Part of a small language model's weights.
Size: 14 layers, width 256, 8 heads of 32 (2 for keys and values), MLP 704 SwiGLU, 10.9M parameters.
Architecture: rotary positions, no biases in attention or MLP.
Training: 161M tokens, 4899 steps.
Each number is 128 + 32 x the weight over its row's rms, rounded and kept within 0 to 255. Layers, rows and columns count from 0. The size above them is the row's rms in percent of the matrix's.

# layer 4 MLP down (transposed), 704x256, rms 0.0897, rows 316-324, columns 128-255
size [112 107  91  94 102  96 100 101 100]
[[156 123 127  98 138 152 142 115 116 113 123 120 110 116 118 184 131 112  92 132  89 171 123 106 173 126 118 178 127 102 148 150 133 105 111 140 105 113  78 140 125 104 118 118  81 182 183 136 144 111 179 152  90 166 147  76 106 157  64 137 168 167 114 133 116 123 113 151 149  67 183 164 159 116 146 110 105 115  89  95 100 154 158 182 169 159 102 180 115 134 111 110 117 142 136  97 144 128  78 167 150 153  72 160 125 179  88 109 125 118 155 118 180 156  85  99 184 125 163  89 159 123 131  80 125  85 189 115]
 [153 154 103 158 167 119 140 154 139 117 114 168 184 132 178  95 134  93  86 147 117 100 108 130 172 101  60  88  84  76 152 134 176 115 167 137 130 144 196 126 135 104 114 148  48 120 162 128 161 130 139 138  52 175  99 152 118 108 120 131 179 184 104 197 161 136 163 123 103 154  70 169 181 129 124 118 132 139 101 104 122 137 116  80 156 117  95  46 108 125  51  87 140 129  89 121 140 108 139 146 163 158 133 124  99  83  17  90 154 124 116 178 144  99 106 206 119 143 156 210 225 137 156  99 120 110  87  99]
 [127 159 198 167 146 141 153  81 114 108 154 145 135 126 127 144 143 144 193 122 104 157 105 180  17 110 145 102  94 102 152 179 172 130 143 157 139 121 117 185 103 167 135 132 184 133 119 148 113 147 131 175 141 161 143 146 143 111 134 122 126 191 107 154 120 118 160 164  92 155 102 132 132 152 171 151 137 154 143  85 163 147 122 111 105 148 102  94 147 104 160  81 133 107 135 186 131 164 134 163 143 119 170 170 123  96 118 162 156 167 110 102  59 114 131  89  79 163  92 120  54 108 132 169 132  94 146 160]
 [125 122 152 102 141 177 114 133  73 144 101 127 176 137 103 144  99 111 127 166 160 154  85 134 118 169 114  80 119  91 103 122 128  97 159 166 161 104 147 157 151 167  94 174 160 119 133 107 113 171 120 115 171  83 115 158 127 122  31 167 135 125  70  65 194 155 136 123 106  58  86 125 103 182 129 108 127 114 176  73 167 136  76  91 149 145 136 138 138 127 106  68 157 173 138 170 147 164 141 110 114  92  57 117  69 136 130 148 108  73 111 128 146 120 105 199 100 149 150 125 108 192  99 177 124 118 113 152]
 [115 119 120 117 164 136 192 141  82 126  80 171 177  96 120 120 128  96 120  97  89 125 131  96 118  94  81 175 119 126 142 182 165 102 124 112 193 133 138 140 157  76 109 123 146 113 112 128 138 198  97 104 143  80  94 138 142  86 177 192 133 148 115 138 135 141  86 106 177 150  98 132  75 114 131 175 182  98 125 179 123 138  94  63 149 175 155 103 119  87 124 120 140 157  81 114 131 150 157  96 123  51 156 163  92  97 131  98 121 107 135 127 166 156 126 112  40 137 120 150 155 136 124 183 147 162 106  82]
 [196 118 138 118 137 102 124 124  89  96 147 160 136 121 101 216 110 129 133 107 113 141  85 146 116  84  92 141  90 142 115 138 148 113  27 166 154 124  97 128 120  73 163 178 138 122  66 169 117 158 139  97 129 158 149  98 114 138 115 164 138  55  52 160  78 123  87 126 112 148 153 118 128 141 143 127 145  69 145 145  90  82  92 113 117 151  72  87 142 107 184 163 120 136 155 126 112 148  74 115 142 106  92 127  94 127 181 104 176 151 123 140  78 140  99 107 124 108 142 141 147 162 105 128 167 117  75 120]
 [159 149  79  63  88 112 126 138 133 123 162 141  78 138 157 119 105 173 153 139 107 172 142 161 171 147 126 175 130 122 110  84  86 206  93 175 118 100 175 157 127 161 108 136 163  98 121 155 180 150 125  71 183 175 105 113 131 166 135 137 102 114 184 131 102 140 133 166 133 142 172 140 148 122 143 221  88 154 161 199 184  66 125 159 120 127  81 140 192 154 164  85  97 116  67 147  97  68 105 125 168 109 177 103 108 145  95 124 143 122 155 112 137 181 172 116 125 153 171 162 182  91 133 148  64 144 129 138]
 [154 239 110 136 157 124 138  30 173 166 109 142 146 111 193 141 110 204 122 138 125 120 131 132 200 119  68 178 189 131 125 150 136 137 132 173 157 119 119 180 113  89 114  97 122 122 167 129 128  64 168  73  85 137 113 113 157 137 125 113 100 122 119 144  90 183 166  99 166 102 125 141 114 169 172 161 134 152 114 147 148  92 129 220 149  91 140 103  95  86 167 149 159 136 102 128  96 138 155 121 198  99 134 116 155 110 135 140 126 150 199 141 125 198 146 141 127 123 102 130 212 183 173 135 143  65 124 114]
 [ 88 120 122 125 109 108  91 101 134 137 100 135  66 144 122  86 147 110 154 124 134  94 158 138 196  83 199 164 151 136 115  99 115 133 196 130 127  96 158 102 161 142 117 129  78 162 145 197 125  98 117  75  90 106 104 125 166 155 101  63 117 171 168 155 167 137  97  74 152 159 130 172 112 101 107 185 145 122 121 173 135 126 123  92 134 113 164  51 131 105 111  85 122 128  57  86 192 126 130  85 108 121 132 154 133 155 131 136 116 151 123  85 110 163  98 145 150 111 126 132 112 129 144 162 129 144 150 120]]
# layer 4 MLP gate, 704x256, rms 0.0921, rows 317-324, columns 128-255
size [ 98  89  91 104  94 104 101  98]
[[197 140 145 116 184 144 195  67 123 174 102 150 115 136 148 132 169 139 130 165 164 145 169  95  81 164 124 126 114 145 146 151 159 111 124 120 133 113 126 142 147 132 153 139 197 132 141 160  85 120 197 169 172 104 134 168 156 153 121 113  69 126 152 122  98 160 108 106 148  98 166 139 110 129 144 124 138 140 118  89 167 126 101 143  83 132 126  78 187  75 122  60 175 143 114  91 156 124 129 128 104 128  72 135  79 135 136  91 178  50 125 138 104  95 141 118 122 134 147 136 153 101 182 148 132 124 121 120]
 [130 100  76 150 137 134  64 171 126 121 102 102 186  97 159 152 129  84  78 164 202 105 137 148 104  69 105  89 132  91 115 107 116 101 100 130 166 153 117  72 139 174 102  19 114 118 155 174 127 144  88 146 104 106  95 119 127 122 129 144 164 117  85 126 101 136 139  86 179  68 120  85  96  78 111  50 104 105 118 124 117  87 116 136 163  90  88 185 136 147  97 148 152 154 110 108  80 173  65 128 168 100  25 141 103 113 176 105 148  97 123 148 139 143  97  88 136 142 169 138 102  77  81  70 140  93 148 116]
 [ 84 134  90 114  88 170 119  62 177 136 129 107  73 168 254 134 140  90 139 142 123 122 172  60  84 122 127 165  60  99  80 129 147  66 122 130 149 142  91  78  88 121 123 176 143 124 183 155 114 136 127  85 117  87 180  98 123 119 175 152 127 147 152 132 119  95  99  85 127 155 109 135 152 118 154 150 129 135 128 130 135 120 142 151 134 127 115 140 148 142 143 195 152 153  78 104 130 151 177 103 110 123 155 116 118 102 112 128  66 203 113 133 136 176 121 113 122 145 137 147  58 143 154  87 118 131 172 108]
 [173  88 106 121  93 100 121 152  98 192 120 151 117 133 111 142 170 162 136 100 120 124 141 136 183  85 145 124 160 130 206 146 175 130 120 111 175 140 147  79 149 121 111 114  99 103 114 108 148 155 191 134 127 127 128 177 108 122 108 154  81 121 105 125 146 153 140 146 140 121  98 141 167 104 157 115  89 173 104 128 215 161 138 169 104 171 157 107  95 170  87  72 136 160 111  70  91 140 132  96 172  90 151 123 175 101 130 139 157  86  73  93 163 133  89 147 133 125 132 120 141  81 108 189  99 139 168 184]
 [124 119  86 119 103 125 119 138 125 209 163 121  64 101 137 172 116  82 109 167 133 138  91 113 112 119 139 136 146 158  79  70  98  95 132 155 128  84  58  95 130 115  81 126 152 112 148 140 115 102 144 106 109 148 122 176 160  36 148 120 177 114 132  92 132 161 104 182 146 138 117  98  90 123  94 134 100 130 161 171  85 128 135 125 138 151 141 140 139 153 133 117 152 167  66 100 123 108 115  97 121 133 127 104  81 157 130  96 121 143 111 149  83 152 152  51 112 103 124 137  84  96 135 111 101 128  99  73]
 [ 63 130 122  58 125 139 142  41 145 115 129  82 140 111 128 116 135 139 164  77 153 135 128 155 134 148 176  99 123 145 180 168 135 179 140 126 137 187 144 115 117 131  86 129 158  73  91 116 155 144 163 108 145 127 133 108 166 135 193 185 147 111 100 165 143 109 112 181 112  82 165  82 102 103 100 155 151 106 147 172 160  99 126 115  94 147  84  98  78 192 172  74 106 110  93 107  93 118 120 100 121 159 178 159 107 189 175 164 148 142 170 157 110 179 155 129 139 129 114 123 120 128  76 158  88 133 104 148]
 [125 144 164 134 102 136  72  99 152 153 141 121 145 161 145 112 142 189 109 123  82 135 106 164  96 165 138 130 136 142 101 129 148 179 163 214 127 130  88 232 102 149 112  69 165 132 138 159 193 128 136 125  79 165 102 107 162  96 131 145 212 136  95  99 109 114 112  62 155  96 169 165 117 159 115 160 149 191 110 185 118 115 166 225 134 124  70  92 109  94 133 131 129 126  76  94 126  94 158 119 135 118 157 223 133  71  91 151 159 143 139 141 194 133 144 154  99 121 174  64 155 203  81 154 110 108  77 156]
 [129 110 115 168 115 145  94 120 113 163  30  68  92 150 125 116 125 132 135 133 111 136 152 101 146 114 128  60 147 140  94  80 128 218 149 119 208  89 126 148 139 115 107 101 108 147 142 126  89  85 120 144  75 142 113 165 121 133 120 143 129  81 140 184 120  67 111  96 167  92 127 167 130  90 191 110  95 176  93 107 155 154 111 110  92 148 120 155 144 200 136 107 150 162  98 123 170 181 121 138 161 163 142 202 145 157 136 140  85 145 163 117  68 150 125 141 130 113 126  94  78 155 147 129 164 146 135 113]]
# layer 4 MLP up, 704x256, rms 0.0917, rows 317-324, columns 128-255
size [ 99  94  91  97  93  99 100  97]
[[137  80 143 114 235 112  75 125 132 146 110 145 126  87 128 152  94 147 131 155 128 166 138 139 106 111 105 136 146  93 189 133 149 140 130 144 111 171 105 153 135 159 160  98 150 130 135 120 125 114  62 168  66 122 110 100 122 151 111  88 219  82  95  97 137 116 119 197 154 150 182 157 117 129 131 114 133 157 118 174 125 110 131 146 153 146 161 144 110 149 141 137 151  99  91 145 195 144 105 127 207 166 110 119 104 152 124 136 202 152 173 168 172 114 156 145 146 105 183 129 121 104 107 188  70 102 157  81]
 [ 69 115 138 120  57 108 181  95 196 204 103 174  73 136  98  50 140 124 154 136 149 131 145 100 140 110 115 162 167 193 110  87 170 145 179 145  98 140  97 155 130 142 133 189  97 152 126  75 110 132 130 146 180 118 119 196 157 107 130 117 150 162 145  60 176 111  58 115 128 144 195 159 106 109 174 180 116 103 149 142 124 117 132  98 130 127 120 136 110 164 110 124 203  89 116 127 100  97 121 170 110 114 167 125  88 159 141 158 108 163  91 141 143 156 195 119  54  77 106 122 131 146 157 110 127 151 121 167]
 [198 120 185 104 124  84  64 101 119 146 149 109 181 124 132 167 121 131 125 122  93 141 123 130 117 117  97 117 156  70 115  71  83 128 171  87  92  99 158 186 138 190 170 117 104  43 137 116  87 107  82 203 124 119 108 111 151 103 116  57 172 153  79 138  91 151 142 117 136 145 108 152 177 172 155  61 131 129 112 207 105 136 135  87 147 199 103 110 101 128 115 106 143 104 102 166 171 142 141 127 136 146 139 141 141 166 183 168 124 127  52 126 107 107  76 170 118 124 114  97 116 142  97 148 141 105 111 164]
 [104  93 150 148  93  90 109 146 107 103 122 169 165  87 177 138 126  85 111  95   7 103 184 126 139  96 127 101  67 111 140 157 116  97  85 149 141 112 177 117 148 124  86 134 108 138 107 153  93 208 126 137 181 137 121 163 191 120 113 186 119 149 139  79 110 130 131 120 155 141  87 172 109 104 117 123 125 171 132 131  96 117 125 119  97 130 163 134  96  97 123 128 138 148  68 146 117 174  94 141 161  89 135 151 137 161 137 152 167  95  98 134 105  29 117 118 124 156 179 151 135  84 195 127 115  95 154 100]
 [110  78 114 167  97 124 122 143 104 129 101 145 127 146 152 190 125 137 143 153 141 149 164 120 104 104 118  84  27 135  96 148  83 100 143 175 146 144 137 138 108 108 132 165 140 105 122 100  90  71 122 144 141 109 121  80 184 159  97 128 127 153 104 135 116  75 109 147 137 104 165 117 155 108 141  76 132 138 148 127 100  65  87  78 159 115 146  78 151 110 180 111 125 153 106 124 113  80 126 195 128 135 132  72 142 134 137 146 113 117 185 108 154  99  67  99 114 163  85  87 155  76 138 129 144 125 136 124]
 [ 94 121  99 147 121 161  90  69 179 139 147  80  66 123  47  91 116 131 114 133 142 148 205 148 160 134 108 122 119  88 161  97 160 199 103 100 140 139 114 158 112 105 146  72 176 116 132 123 122 117 104 130 114 125 101  86 119 194 143 176 110 120 157 125 165 152 200 156 137 123 115 112 165 140  84 146 129 116 150 154 104 149 114 168  84 117 104 129  63 182 132 151 121 155  94 170  79  91 141 133  84 108 129 129 109 128 173 148 145 111 130 146  88 172 140  95 103 111  77 149 138  79  41  86 114 122  92  99]
 [141 208 137 130  96 146  93 100 158 152 108 156 140 131 115 140 148 147 134  82 121  89 118 175 123 112 103  78 140 206 126  44 134 194 140 182 146 111 105 206 173 159 144 205 189 121 127 163 149 120 170 120  88 167  63 117 106 152 122 194 116 163 135 116 125 156 114  80 155 116 163 150 150 126 137  97 145 133 166 134 157 135 162 180  91 143 103 119 133 157 210 143 147 104  57 183 167 124 124 141  90 159 147 189  97 139 121 154 133 150 145 119 128 167  74 146  55 103 102 120 117 156 127 194 140  79 125 118]
 [ 57 179  88 103  73 110 103 142 149 119 137 143  58 170 100 110  99 179 101 112 128 112 175  79 211  72 127 115 170 147 114 135 120 132 123 148 177 131 139 104 146 109 163 123 148 130 162 110 102 126  93  98 158 124 149 137 106 103 105 137 130 143 108 118 126 116 158 114 143 118 105 103 111  92 119 154 201 146  68  72 113 104  70 146 119 114 115 158 106 105 137 178 157 167 193  92 146 152 131 118 124 139 104 154 130 189 109 175 143 127  50 100  92 165 130 115 154  78 167  95  64 136  93 175 184 102 141 119]]